python train.py --n_head=2 --n_kv_head=2 --init_std_qkv=0.0442 --init_std_o=0.00991 --grad_clip=1.0 --batch_tokens=16384
Each number is 500 + 50 x the weight over its row's rms, rounded and kept within 0 to 999. Layers, rows and columns count from 0. Numbers have three digits each. The size before them is the row's rms in percent of the matrix's.

# o: layer 7 attention output (transposed), 128x128, rms 0.516, rows 24-63, columns 0-127
# v: layer 7 attention value, 128x128, rms 0.149, rows 25-63, columns 0-127
# q: layer 7 attention query, 128x128, rms 0.134, rows 64-76, columns 0-127
# k: layer 7 attention key, 128x128, rms 0.139, rows 64-76, columns 0-127
o24 082:441513522491457520418448455554481533519447487432557452496535494539537452429505589539543418466456475583505533474522525467462532445496457489606362508504456493456469561474507532506596559497528593519504499598448552507484482401500461476553373554463499539583578523557445482508509533435397522531479487462487461515445481473494531568493505541508423419544517523501531456532575562360584590530499
v25 085:573531545524517509468413487441488463512433460510489510529415511558469497517537456445573510468547446520475507529542509534456458528716469560510553543533599580482445481537421499546504524506512482530496473455539374488480526496462464468405468551415573493504441554452578462446469460533479457400524566581466577529534517422490538481459545486497360467466428531534525460451520508507478580548523
o25 089:454481500459461561464526516546478522449451472399547456480543495484529522572465575645475494539507561491512516540473400581520550463403506483466506397532421504532527526548498474414368433447468601475454522541519639486505508459544588507487493518574536430523540520458479552433520532512528550561589479432558498515465538548497520509492490454516565542459545399433470468492482439556425452525427
v26 080:474468496459555457465381442408489446578514520496507578524495522464501447595414453500537606533558531541506420572560576496456505509503468429488521527528523497556481508562512597544504486535476459561463450540514579468440431513407493462514579542491489546492447454539439521558568437569522545444519443604475469586495513461452583611476485500535395567479464472516459535516503457440424425429506
o26 089:442564468537490530458585443553499473500469542434530440401526447529492476447560463525546462454468425410553564501468408565567425460473471534600503471519449594506465591434534492472476443505578496536553572462549468477470534550570494502521505448520642528522543541473455541369498521441450547542528498470510394411491452514532376509528515535553576462496440500484531491565508526474485525579502
v27 075:466460579493476520493458489474605590491456455557479430531455470505477548403489475565467479494472464429485550511559444437566542501571497430489428506501470468505513491485504401385474508524546480543486540470448574403431505482506520482621532469546485499544443508501451441468454529476528572525454527528494570496674551545445451467432511447411633510540490535602532585491478551562506515482515
o27 073:445524543538462478541504489488446475410494565524541476576495516501439402548550586459528504501500528548486469521482532550409432488477478515455493530507592497505508493514549603582583498532475584445541460644530461518481515455450474608412526595474444421458485445516503514545455442483430497465492554414547448554421461495497573493527593529563436467464497458415417452594545432494503445550524
v28 080:433507496544504504529542584412486450481371486587476513475457560532457505501540485636463589543477438526539486490439473447518470534492450517501587587558432457526561513554519555558428367573432534521552536521527516486472485478564447468501511483467449498466467530562457446515446485547452534351595445472453549489480566393529521466537509383496485519476576503526467461435461525479547514539489
o28 082:482441460450531548441561488535598545495566524421500534504425446410523512540448460409529424505532466491476583479528560565492509435573494440489435445430517477436512364465468499526440528477566471509487537520582472475477548593454518522445563551563514404538491524526540521535545503489562558588460585477534491543479546553467368463499506536496519496499439492432490485620591565446460422514471
v29 075:441534481476486377493521504558473492472472506565472525601434473475546538474585402456517620453524529426520528524421498507532403497581447525499516610503506576519495482523551543468510485445521575462523423560530472535513539603519431459455540509492535530500422435456555479563473502557421424445555374446467476516518463478467517605477490516467416455579495569487446533437573525507537552452445
o29 073:503473513536524609450508464477445478488434560443535438494553530469456552568486507433409477545474463420553474541539485488524586500487418435614493429480452526498485535495481488475546411495368433551497631439483512563488509519474468467434497488436565442613530588498443545445558524464595583525518556580504518507551468564559504464567536443430505517542436474502506542480527490473438418514563
v30 088:510564487469587484483640451484496421378415508461537493545436555463588497516424477555566507466524529474456481583457530477556473537586476507487471567551439406491401532508534528538510576563435399576566453556499444457568525540514494522467560490535529475459530522474411552470540499505524565476428465509535525409525496457513518454465451526515545577401446453575533468444506441419491515543547
o30 088:528429471444492557532403563474485507537509512561445501525506384534440530440531502452516470492563512453604548419489436521451427411414572510529576431414595493480619421482504526572474547473476448566415536529559600513501473411500488498543522556503520579558519433520554513452463501543475464487534518517485471528479441510558528587530511495471547429516493622457505580522460467453470431438485
v31 080:504505479573479469466526471534520467440448418473546534580532508518583516552481512454518512536596406521482517461464491455541522573479535518579451563529477565528474466568524499553486477522510511505521461408519436496487332502520372558519453465595432513496494491537447460446595403554567462504459506528428495518523556425439563402499511535476462511502463512560518454555594463552358520575492
o31 078:502529530469561535516469575447456509500499499450493481454503439540498476478532441583472507517434519391584495455562450522465464405551450531496506525495439461557555472508494559474487562511580547569414491515485515461438520403457585449513416588470511466555515493465475496491399568497479561575513504497641428510446592546592443495477558540449461469456591529398484502430569589475558476454544
v32 088:469486530538556509534536462523552435455538513468525566563437531562517486387480509506479540588443497562500445531537406538438468479479429524591535557510483469485513561445543489481539522509452507511495462445520593542542407478495508533450482519540410429538441621382541458528535415489599492487414541487475611537528571442514553597544424494543504487422396540478522479509406480533528457496567
o32 081:580476452545512484518389466448513543616531448522550495372550498497491577529432591523555511401578517424530605475495594527511479492452493496480537552534528555583592489494516486540496464485578431484428526512487440532429565456484497475473562559523639536504495471569522479501491507424472479514555516497435481518416450500459467402524486428491441467528529443503503469384484438559539495498429
v33 081:583572454499554580455536551573549450482495504497476488468470623500421511438412497558538476479508498461524409424467515513509423495545524514578508459463523574478483375575495494532473513466624491478581467471545563598573453435479574462521503485495486405516462437526421437491479519507516556592422508446492427526487458530535441511431517521560426570565547445566480460444527501440474514439550
o33 079:558549533562395488511512497508525544513592468444511433586515409524583464584497461469526549493538513479476498440433438543426529550471515458446541467550505389478490595489541524426445476557403504436414554579420495461459535485478451569512473378540471564462537508473509441442504515548477453469552499533501416544533471624465493502504571477477501519436563566535637544453509547495495517523452
v34 076:460518496429470495468491455558445503456449498488434533478499408415464489477582590554476410606445467451463544586591484533426496479449584482473490610594573490533512446473504496610528496522499511527493511447487476462532464424456498501558453582535566523477474526468463443499582450480575518515412458462498525530430546582446456545524484527393381484560515522580513522466506595457453490483561
o34 079:553469479575508489495523476567510584425544478540523533445471520492541482482464412473517456450545515462566549512465486566569486453540350431464540418428374476380435523499521517436512567510529532449535567518525528480442498473542541506442540498455417500604558438548534571542480515448400524517564506566484501467567520444560495464490551456590581523499549481393455482516507481544511580497413
v35 076:379402458453556591448466559503473604432520455415546570528451535516514486536536416449511557511521553521457507513438518581466499402475525533464469511528516447484408553535436535592516481399530507480517444538543553528492474560533542503563436534478503500570525502539475512522534536543522564495376480553531435457548562568507452536516503443534515396389467500459558435560428530588462549476492
o35 070:508506605582536463524480501424486472559432544510542466486544400542520405478423516558477410409432556476403532464537568512548441481515534489579571479562498526477573560503570452491535471485491451492543563513500443494527463476427526428474556498544535479475591423579560446550588497445526395457557505562507531612475492391394511526532451511417506491510568500458472493463517466521479490550453
v36 081:468457555443485562564550499411510589510491606498430440435583496618579554513534588510499397467541580447448452456464495465386525491516486510518460496620517491494506477508518423467553489488488437531534426532496503473512540472501400568560521496537470508517453455542530544499467485468496524501542553475489449422387599488547530500422547565507560469567556412519473476479501615523528446450444
o36 087:498461480518445384449458571614466486508549458473490524493425506462433436528516458494542474495512412525474481488603566517598492513471464551475563564392454459600496510465503566559472539484508435424485513443505444613499462521463529479525522574436472471522404516437515558571558492529514531485474476500525537551567437408421477482647472474473516509577596452536500493529498473490455605554482
v37 086:504490532554555450401601517439477501411536477485490481539559436413470552414495408562513503482517571516384501436480463505504510540490494585577493482506497534476412519559529502507486437564482416485458470569492533586489528598534490476494565519490570383520488358502515489454538528608476450516441486503447596445486404476481540564511543532503578480529491470507421428496496511577520560493568
o37 083:534452482470482546522422488618491404508533543443499539545480477529476428495567576462543498482451447512497438455515522514467525479434505421432489460501532482574518438487510578454491518448507413505531495372563493474624497436462541493503462403447410564482518591550515482538528410460485489462468553530557422585422556496634525522506511494564549604474511504566542594466472517525570462461517
v38 076:430439488493492624483469481586552531430475525515566478506421440495479473541521490577348546538442574414524426465542435470546506542423503430511474444467553450557577521565475482453519513506664469511504470443528519512568419521472467494513467543498420508501515470555509488511502459526522543536547571469561457480464443580458459534597491544437503507497518436477429582469564597481463569445497
o38 084:438514457535509469510516435570559517532492522460489514464508560452428517428532522409556485490528460502522547520567631428486553515496538484409501557641414559381465459446547518515492383489418545452523547477527434476463543446543504607520522508524512458551550507484526458466489568456502487466456420559517482518517585539648489464436536448516490423532488607495508425495418476454514505513522
v39 080:544460539431471550569434511527570512437504520460514540515538585524421467578471539544459569420510494454404639393518459530434522505451486546502466562462464453507479502497492472438503468510548489531520582458482454542498428461541617480400549438486531562543481520546600471575529524458497449514502470480541507437441600523493515559443488589453505454543408490448523538549413453453416579505451
o39 075:461490469544523454569500474462463512493457504572523525527519469525498558435490545494535405549522571521536442550484591536547563549532626553445520532501612435511499519423486530507452425466513515569474541521451457524552514513559427439501396512477456581469617424488482633415463495561401516426507508466510533442529367490435544415465441542501513535467485442526499422472479497544537435522527
v40 090:552524539492401489502473501451448471407515417368560452458435482550482567438456451539471489517430543526419483530537527519472502509574549404505572494475442486510475521490544493498553546473392492518512578470518431549518496542474513408472497416489503499508512537429419476596541643577412536469530528546499544517538484506537390555527492591491496586607484497521539490457476540583413517526489
o40 087:392438469561462490510477455477493483490565437560429511542396473510431455523483509441522479488541513542523456518543501583511569471534477511509432490536550571479547535513519567502446445509492411415483417473463522484506536514559600628568460504535501497461513535549623477448387431454454492656511492433445451386497559501507520596490515488465531501532485495494412560533515531515574558441525
v41 093:520456517495492481508433498569524508519535529486432501460535429591551494601481468380492522479528455416497509487430527481567442390570493522502550517600509531514458482532479479539429506448545458447486575509525545440521482563541543514557474441493597487519431543498372499506494547512427529502492483480525500618517507462524582501569395504508462402576579440422620459577500553410509484507447
o41 091:495541529496479543454630490467504471502460484421506546548519536541438526454529525536490427473499586479444505460502421421499520569506440472528428489382569479382523505490519578468536465474525574456463415469475452549421601500502527449425527516505531416461459382449539516539510493529554470617518530642464504495503560573493496551560617526499515551428502531523448510479472441503511448583503
v42 078:538520583443425416546499531468525458471491541575560492508524463400590484510438419483438514533452476475464536474527516546454497495535535502580530497507504542530395469486486546380496510452426529491548479509497516509489533485497508460637579536620485476535528596452463601582430475524473514412509503498549492565455480571563430518501584484404493552474441475484406458502521386501401464487537
o42 082:434445505521531570461535510534477465500468492470480541464523422540457504533495488437517527555517519490567501491504484554576439559514420530408364504474603418537597500507600417582517477476583421517514539504498549516498524574516527540452463500365548521420535406510450522477513458417559559512464570453498484413524539488432498518498508459526528408555489556506444483514486559485608580442406
v43 082:518495494554424439399535528447518531504520423536383497557451481443423465526455532495591411465405533494492442436558553471553561540535537499453534510557500475544460513504502615558572524496477615507563416466423593524500488510491540438501412516517474498480541454577583522412555491446561591423473472499528442422524479449476495555499422514480422507512479540466511544477503561504607555546514
o43 081:493512503432503558560506496484572522567509441538533495471503526538558540435434449507412427524611476469473531475457544538502500520453499412516568480481516540446555503422459393488528557471585484587362515542552436616578493493518389503535475487501548461554469517465468435517517556516401463490445545459507524561496466574531603519444475537453599531464485555469506531501387533495460457399533
v44 088:457439510581431446506512545552519469510478440513493573550547497581521458404512493489561533558509518517459460607445541416521574438409505451499478555491474507440429485520447522505482538483495529458466416436540570495488520519568481460444593469397467477475539454555474463511424499417494478514543541565537586578538600575406500446507493468562499493490600525400578471457631453494509457539467
o44 096:535469468544510520530494532406449521503483469506493451499417549436580608582592458459448523404463495501553560435521432502495455536582574512519504524526503526436590535485474530448497455514529446547495628508399402449502474422545528458494414572525546443485498578433470492533442444531539495506453555404519515472480427463511487554489488560545502423499527503566489597530399465455542566588537
v45 086:512507516491540507574472527422499444431574561535503446608501526538460521513579455565462437559596453520509531529466517468483551484476490483538555432496550462492486518545525497422416589492507417383515480505441448538536502548494493503404486551537546461585506475524438532561439513484560474404465421463431547486535625390552581491455423453443420487494500525525446528507524625501531468554563
o45 083:496502507453585569508529553567452537548476508445500511508534553533413502437462525433554505434502550475485474453489601478501480479466497510383472546453347536452503508499452471597481472491536512534520586434517601485543541552480513496520430540423502430522554489486520514411596473568420447517531546512520447442383482488530430538578620494540551492583433457403547515515554457484481490552450
v46 089:433459613506543461433529483522636424470536635487471460485546570472434530608492489450529507537570490528547564516588538421509517565500458404538540487474500554477463579524549492591554469496531562436440408480515471529392517461483537469571524476468440487537569496562477451536439450468519448579438454403465478550562432442523499512498476515455556509467499526531418489467424461541473510538511
o46 079:481538389481511540542399528583429476544553447518484506476454447530523491367466464546512519517497503460456507492501435538421513497468466533612485518572602528456492427478501409338498587522448502564504555515483503471598487529513464518559473621480526509514551484477465522446555533487552503509553556525478509478443556549504449435519434493491395515520480438422554528401550476541595571526509
v47 073:472570550519536461494473568563517436453453489578494526577528503535529394396425538402464584543547515486575551536496511476502447443477450494452579509484490570502490520418498547563487496497499551582550530532433451546489510477485476496463463506548516568478459465416512440406471527526523501508468462516406494492408585530446497622528498455402481465496521540505465448568432588395558532484633
o47 074:518541511556506524536506513474541561623480547451505540506467479384576595571521495504462474437439510527476483505483511528533533563432509441593527582454497409507502498474486434469561439428540503474506476517412545529521439542507519519403583503449544479560478420585511565564537548487437533509472555497495466509535414535561452444455522484580455583385408503435538568441538441504486434424412
v48 084:418482550473513559531448470531480464523418481438521443467600453501487475485608553504558512532468472472513496381573446441439462570534457473518527483505564469495566482477430552504453435448488473487542528524516635478429519495524507368525444471637498593495482603436502449603480545524521546513537529552552502418484505524494489493530461484573484442470599472424525449549558430500481572475452
o48 083:503566513459514468454440526499552500439604464481472503444464511432551467499461438498579521542565474500482479558499532463549466417513535501404460508489558545441471482566557501514563523522509509517489472439472338537579519522423565531515539576481459487496572476595532573480488436478477451535471372584437550533498503487405531527444583473406535635553463530532532479478398518410490520546493
v49 074:527573530544400509461487452567491476527554495432475542452446485510412469532491540563472473579520486517559560411489503473552426474477476529619519453606537386426453492505486514448422457486570490392489523446431480500479494437533432558539467465468480622563531474517494545534472561494546463496493504521547563537566490598461524621538422476572422455533530531521449539403455464487496460570517
o49 084:500383527457603569471541434536544527467452471548512548504526598458544517520498519448509490503486454468509449465525492565495544535528474532466468515351520559389510492450528462484530502494477529453467517598514529421458597522456560451454513473489467464447509547415464534514453386460559469507572498543435586509475460536590446446491506505448523601535447504537544369530633557500439549514514
v50 082:496506408526523502468488613471601499465488445473385430478430491465440496499465554493491517511534538540466477506447548484517460470524436445630433483440420494468498544557539448473478553390449556429525515461559497580513453434432557480466472523485520547549518473470611521460515508457473516524635488564519505461541608520532586435573432463509521440504450531529516603539448496584551435540500
o50 080:441614489566515503520578399458540599508485507435555447515529509503512516432440508483464449506529482564487580522460480534468528517547497577454544528506537533563525478463455569468435478531534527630480472467545526470441537452577490471494505516591504545506460567491430397457519451540483461460421551392508507562501449462452438489355582574535540464538509486521461433363541453466507556471552
v51 085:493522429525543528558489486577552394494437520486543526551487591585491504463542484491478613475447398551502526479510457506425520571523523467531496461485479438510556576414586447467490461468534583553525446408522530465461451469487496452423558554446525428482534565495635560480605478500504518548542484541474463557377458520445474433436506580508485542488532396568429484545454442530505479510462
o51 084:520449522492461510549543488481499500527426466597566410466461459495595506562535558522551453562465510475518499546442513490526458454492550550516474487569477531538490428569525496541554570553510426574438576474460486475454520412552490535573475435567418629521563462555435427504471460570496421500400426478568472487513502506387511385553414438584484484494500557430448510459541525469583502472509
v52 077:505537475527572475546407537566470432387418504553436468529525435440495564525494365433525459477428593433519508539388484512488415538483476413558493512530529584525472513471482529535514496536528410507577540539470639499547443516475423449534579474498478491461428504476556516417517564529461542502448563532561554488509503494532455473542574455572524578516438490483492509550447593502553556534478
o52 080:566504459522489478454580506495460484500556429493555429539512583435490452430456553450401553579481418478535492514471481414529639488485459500470458457503502510521544503533526525529502521456548550501408537447553490516431513593499518535361548491490582566485571474504403485474548438554485469490486558538518406520534496614602493534439533489410522458507581545498531533544407428436480452461540
v53 085:365531517475525452467500510528489526508439492482479438470506454544609494511453486463417576493494456426452395524602536564436585548502537585467470496506576520498618491599492547573502553506520517466612541463454487457427413519509500450526467435507513572567554488625534596457456537512506488535439542451454561485484429503546437563553418466479520481544530506538425448499447509489499445537506
o53 087:593520522503497547487496528471508475610527453515508480560430585401513479410488502568508397516430497514525565495515492454556360444476482437509506458498451455488470585474524513523520507438470477530465465423449501560444462480506493546474607622500501464487501547464505462596546492520484507525579464381522462489439599457411566510475520490477430562515385505464558513507583551559559569561479
v54 086:536420533528566446485463528480474470495397448559487453483439532507567448501507519585529670444497547449557484465504536459428456421496506654356508584532527506510543559526505532530549507496496508424501524532478477504492602553466567442546535492449461440417520499479465436527511490506552472473475536483490601513520523489562481473438458507442541432445462496385446414506521537481597538538517
o54 085:480471458526487517445495575517450557459626492439545571498567507499509511435510430407489355504484512533480531550488485534553503475483521424544484518558464393639489431486505482498501517498461485479613528569494486569528477428583446451460463590510545494596540438571511505510558477479512532562535473527435509529452524479521536564461492487479474532475411472519591508479390455505349546489445
v55 076:457491444500488469517491621490493498447427526593484462547644415566413461597534483471520571537408459557538590560554494493511495408537496524500504458437475572470516460477474456518514457561590424506494466509538557566504651459440549471442462446553437430514557457495537428478555471498511472438481464512449464474449453578491502516522453520517514481568444433568496567497446473498516465577560
o55 082:483549508453491543566577409564477547550548486440429498453432582515582527490435496419579471478527544521503462426417451516332498593390476497469509479556515459591437597492458542535503510509455613567523477428510399491561529516494511535514468497508463441448448468577373582487569502507459506473514503538570522507518492443532487512503468530469511535437513550550539522502508507584457477449463
v56 081:443496518449479510502521560499371570499570575543527502451464499501531524547505439456435473580466506339375549541514485468490559508455547486462452512458489405477579488562505549490499520570544539485461605531522467530414571521452540500424437548514499500552449552507554444485555480444421524484546480514552437492456501561493451488512470544495529606545550480484457482546541456490619425452374
o56 087:604460479578479424553507459507528500468473467490435490499550577474445522480509502454578481513521530564614419532462547459474427491606535505502563506505393537475419536454541465518463545473507404529471387372458493439479449554539492519533546482466532525500524497447530589513570650498555519522526508384463531549584455476483545502510454474471562466517466515521502528499423463396426532517571
v57 074:473467486571569453427493443562494513457438474480513547573517560535550494522474485591481522452469466451540421494481560498459501525583551600512450463486499487505512439509493502519506575521587514531492543587497521456484518413535387426535415472493490552437490435385478488536584470527465476533559495377597558544450505458569537541467553422454462510492434475438574569441392530492533459534610
o57 079:523506484472500564516488544440451473513558518545527487499494588502491457483480481540455470582486554470471601546535550441513451429482467410482510508527485437570531570488489579416467434402419529494494385460569451533466489492479558507551440534501599570476475438518508505532507468378587575418451510512441508553527453560538520497464483446509454521471451515563524464556613521586460524609364
v58 083:465515512462509491452456513541408425496437572553515470557403485470433476519527492550445523404469475392466500538533419563485613502461481481482515500528438511502566543581399413522548465504485532517443599512505543580570573546514482480536511533517454475462472616490444517501515506521496398526522489420547352533612543517537449475528509409579509526496555560571547517459524498433486449535509
o58 082:493573514494522519535586519454495467482579408531510518498556512450510501483449536462606473540500567533459443506476487563594435520540490473476479443555480456413455521432517512510423565604458435504532479477565464462376445523451554471405542459486594572561485500466544433548499562428553565461590514498545639488450471547463546528582551516432469423512491471470462451519501495526464503413409
v59 085:505461533534404571488460603525568524461502517470491460583489389571539428518506470451547527402554557484482553494474599491523510466450548444487505463396466480499498465462430477429504465555384503559523486547467464527490441554469513495499467554422537448437602573430453531582589452421473593559536562448442440488513543473588460506590549483496519447485474551493528478584490501486558452506555
o59 087:471564531426508514482538440466489512554529493465524545447490517414541533508538587497456436507468500504434520550552551517480561585593522569515531502627527504425494536459495610468521504468574426528591432393536478492533517463496477450495448506532546535472401374499503515469492546527478436414483442542509569463495519540494635487347395511505464461530552517444545546476481461497436512519435
v60 091:401480479422458505498515469570462510473403457540544495410486525534473502426547507587441479505473515625534436627474544458559447558535507465503502485503508517496456451527526501458527468597495496523531572468467520528575457556421506537631520479559502455531386473454514427433585475443501515428485607542554514498487475440552489473480439508578513412610544580513510514537429502486488443450442
o60 091:516491460539540493432499532459506533468587573405410472523478521509562403627499520529512521467540435422427550456534466448419464476563517557565541573506519517484529555449436570548446590474543519465430488487606478422493554467504535470388479490434571502523501534583531555548453563461479472502454463484426419453507532464493515464542587473475559531431486482475483434618553466549464447505577
v61 075:409547476441538646455562485491498513501492495514452583512475474566521490417473512464438483495463510471532462500518423523527441452444528550553520503559411611468493594576475529432439480491551443476484548492578495506399481477466551490468552582584488592444505488512556537494432420428568486493426482494490457485552422492572495502482540417459458467504596414573543554552594432494428513529495
o61 085:511532534533433438475485507578513466506458431435534445499532491437563558554529519525567543552679500565481475476435589495472408494535505491469581487356557411449529454518553418588482430490521515559468502395418547510517467484499496420424514570491508483556544495529491494516501590512473429463502468541592497575552550476487445517472510472458580469473459517491515446467570504458591504476434
v62 080:339519494502485458513448538446560498576560519530498364461483472528381441494477548552483541543495555435523520547479475503474516472466428547402534410535564522495431580515555502555421512566538454475607530554489497556465511474516555526402441446475547429463486491471534563609476631569470486494479554542493501559478477507478510433514481527538454487574477495477576536536428520454444433468510
o62 084:569541475520616541569460391536524458423468470486480556514498489411544477549430510419618479439442522539507421502519421462508557541483541479468525499537465506451592431484487521510580484426576493486567486417496506527465567546556470659462555499538492528423468556477450475482458433498404474518512482530482464414482464489442443554517533463476534620484485518577556485577546440551536455523488
v63 086:507406504532451611468543499499442542442540479524517516441508526512502439456597526426572470414449523515514546525485383452443485531412505516576515505466431451493509439586527523488481414541489526588552475511444520510290417497514444531497434572425504573499537430554442551520488488520471438428489497504474552515478487509539495530525462483500568499555585430515506540523557580526581515553533
o63 091:604522552446490408547573527536540475488494513516405474570459484511512581498498518484410517595518390502531417440531641494562507506580532557496502482452568461460494508477466485483470498541623480440522555430495431477592462493421494482551503495620422479550588452431494480510519471490585459546498464455546467538518577472621474460439435475500529410464467501432482489497491484471445534502521
q64 111:470384499528577361545535589544422433509497482482450520477571467527539504454497519485567450546497485584437541591436532448505510499435582516487483467489460483562539482499488530407541517513624524543541544439466533376558450584489467563465531524454502440461546501524393481489509506461504542489553498519482541491428539617533572529494462536473534408495471550575479506381469413528488480480529
k64 113:507490505525581496491452539485472473469549539542423488475579548545457430580536469426427512461522456591504362435517505516516445484512529447496503551535438546662593465497467485494473592466574462538533528479544465457487478469500449597557536403459511500498466519514511558550545540464502485495489563564514499498565493574573549446559497470470568487458459514448467488390454430420420406409548
q65 113:521498585474539459513412434530454556552373483526523477500521377496442527508501479532490411459494465514480495510506456500438537554591533449414481524518459434463630500502543645499419420558564497576464430478580517570516494525452491529499511431493446547533541506530555561583495452499513457461455474472421537509575477427474483615461485564484532463547513534539473533449401520555528573507448
k65 117:515530517494497439484454439485496511514468532514530566545584446542550480501481592493610580479503542541537505527476517519531552484485556380472495542516373517473598427516454611449418467405493523485452430483525462560380504509545574565480487415534491572439436493499467494538448552612548498499475508472493424505458479388456480472479443485484582415546433510568498545499481527524612539492460
q66 110:512497436520444555483523509436474434477585551544486561497531515457494476479473446522432483499539584459509529467448577443498503543418652462484502661577487494489445452559456480451545424524519427590423524503441433489503472472556422442486529455445532534571459400526535516526529482478397427548497535580510488588502453457518438496550510478457624527462523560554507547511469483506447475559564
k66 111:512558502531440545540510560458485493501475570504534421486473497500597498506570541539451469492504447471433611439533555482453512547532517501535512562599523530537459538519403550471529519489460365578362498428428465465576495501540561335422405476459489553552558480559521485548463486511562546522496532553503515544503485479520418458455445443438546405503572525495539531510546426474486495512432
q67 093:538406468582561463498490471538499550467567513457609464539580506467461474515500503368507498475541599427509400493580469465513513577531484470477449498493485488465435508555575485451526521545491509559526452358489465518550540586629523493487537529514491477465507488461549471545441465519432570481490541405496512559614477476455447424443546434467522604530564505459503435543521445491401515518447
k67 100:471458446568550486451620469528470512486472527456639506439512535458525454511442559438544474445499568480468514538490584549523436497544401483519493503535516555391500492506463422492568434529512462486527482557521453482466474566523495530446522415532545489569473500597549427443458489475522582620516613405475570449439472508547508534447465507500506502566561518527522509545428363481423461558475
q68 113:510524425478475481552501494487442460474530496493378437533485510450463463528517548528460511530457433526542472525460536520575565406455578470510540568420523531500503470490524453477410564430469535497647430464497474558428551554496470588444505502489498518537437461506555406450444511520507605586511495404602446521616528505485498467510537489461540428516572547495555425473496529596463548572407
k68 113:451467442426526572523533492499465451472614436503455484565527545349512447518535438494516541509446476508461482591470564512530462439566575431428595597546676428544435481479554473448509498480489399411497455488521535551478509531474495576427545536499577511477483447522508489547482491480482507528514507481522542479486539496387541508450452508460564538562489506522603492454505502504396529547451
q69 110:562428522438478539514573460511420473508453513494585508546411511458516399578354505407470467460595445522452471488533534437555484445510495531440485471556535529540469468483545447543509521429528502545536548564521459479520468507492361494513551458559476547463497479548411489507476504443539530427550471528582537543569435528469476416474549506411510525557546464545454583508406611518602508484521
k69 116:501468439476498442459509404532463575537494548458562442418544516507532454497492535517513513517563537547514446530518574512486492495510472585484520506452443505519404435481481428570411484508545464515472544476475560555480500526505398411484546518521471517564577495554489497476542566527411403419525473576581527573587377395449497548443505566413564425551469507481531534442521515451448507631547
q70 107:457491527499495495536397416548466431473482588564581521417406575533542527481530488459550415510507613475475527504578431526499491484455487381563499477594458431520510445445448462440448550531450501486522451510489472519482497439564544529493507490441549528544472570622505446454467481503431506533575498506536534481564476473585512508429498486597517473549452516634485442600470489605495483447465
k70 107:489661536524489451546469446461438482525481570544491539454479461443508473395530512468526427557456489476487478498509574431598585484523505429539477497629442468513505457484479513473451503576413560526578518498589586521437529465527425455497469534489569502476593486597507460482493539494465470592489404592504521494396534524494476532491460482543411544568554465445508489447458539500416549444460
q71 105:512446422510530500593529430571570503546533598540395501431573467507538499488487431494498475495520516538563484491539554441425518531535479493445503385555493516501489479441462554576538478494492512439582402457658451513571411530417490458418538485535474537518491608508498464417422499482529534561487472517452478527492432458563470501573411474458412477564479570559489510496556517579444515498506
k71 112:503513502493496500491490486416560446476534490517495514542535514524498473472354562426461567506479515471423434552515642462464552475470437553402550442552405504587511432480492558557475513568525536398487483548659494567529470522406516489371539487482481507492471595496519509465526508468506531525533464483483479500507444504471514472626422501521513493468565470519420524532613432549459546470509
q72 111:460553475453531501522458516512484508516505533435535498431507553558473506610604543482533470509480543478503451518554489441443546467417498509518585621493437558475438439541488440514477477342488496499553531436474523445563472496500581389538427439620438518579513463503476544585510434531529554505511507507493527510495500449522443523528420554432461471554505473512592542481475457479479382551632
k72 113:597536446534438496484466500438434505554484486550553581528580651470514544526478550529483535547554508433484518476497473517456563459464523474552470519505426359433513479497447472451543463530504458451453507588496492563598491510470568460503515546574460449552540451525562515511503552516541534534531531528395555419518533486546478424359487482457457560362487509402538469474514479552477416511539
q73 108:533566455534518454508488496512624502401462472565552509514489506517480396514547511492491476463579493549517469396484565393439537566507539435450447556538513492381513516418402508510489489566517465524625544512511565519453447439498568460499440476469593457403458418506498593545463560516469487577496450490490460501457538530553522418529509591553556595496494517454489494483520619509506494438488
k73 115:487580452450548518636483519599594425470493482488493521441490549512445462457477471450492459510527387512535543424459524470420603605501520471462477456517517522411520406526514507494503447532535419558530489540540578529549512536566500488557426541535546479443490482501499509445504453474449452524504592512515440546434535479459498546443499523504640465419556433506507530606541450442600474427460
q74 105:433595525472588467409523448521459444550486473530439548426553504515562475438528486514546487535428421482449429511504516439568582543630572566512459562522560530503497452502524453506430430463470443523458451426516422493535563462531597499521576485549465494500517528528464551428537514480541591463517459491533348426477536455588421510460559532439480595517512456494484519521496539497514577435469
k74 106:420514481533530515499509436525510493494537400518458509447491468566467442491497547457552609545598421434465505424467575532520557451557397485527421550501537508459518564472536441492442449472481524430572448367572467506507510597502561458481564447523604411515528460436484501545482545530608474414550467541477462473533483527580510538448460512431551471482476520521399410515471583550513518534512
q75 108:482486488559501421474520511450457479440523476455515550410497487503486503555455484483531619527556481429394475558508508495471478505511494563535557527460505511493483558473421508494505498575534523524518372406467619539542559423460536555490591498653460529452453492535579484528595564483437499483423550446432496453377481426507434483537531434554534425528505510479557549539486506512557448558421
k75 112:502466469546459451473498519508560537536593523503544535546494488510483470539472471496568510472569457482419620569550492494510444506505476490510541510506493452417576492443477424516539532503455458471560429427514613477432577440553484486559523453522525440444407441568643486604552484549435473504482526554458452454523473477441462510565587363467484469496577473440449576549487463551532435544418
q76 108:487527536507509438497588480544499483429479387623527545569534482618462550488549510511440517552494474481436506466479565408615591406527536429486607431523542520474516500482508373569505447474534407581486486491458517514557487456472456514477476479487582454463533511517559445508481534459550506527451544510514408498640461534478504523406449483526374441515575479529503483482525522486482486491510
k76 109:475454497460513462560570504426485486463508446565543538498505487538524582463519445475413601602573456515557414551497571515592495601478514579495533470553599486376531505404529454467512512484547422493436487503502561607542456417472420447491494488508466575409497563465488452544494476473565450432474524500474434479505545523513575539403443535432515501510573529504489486460398580528504465504508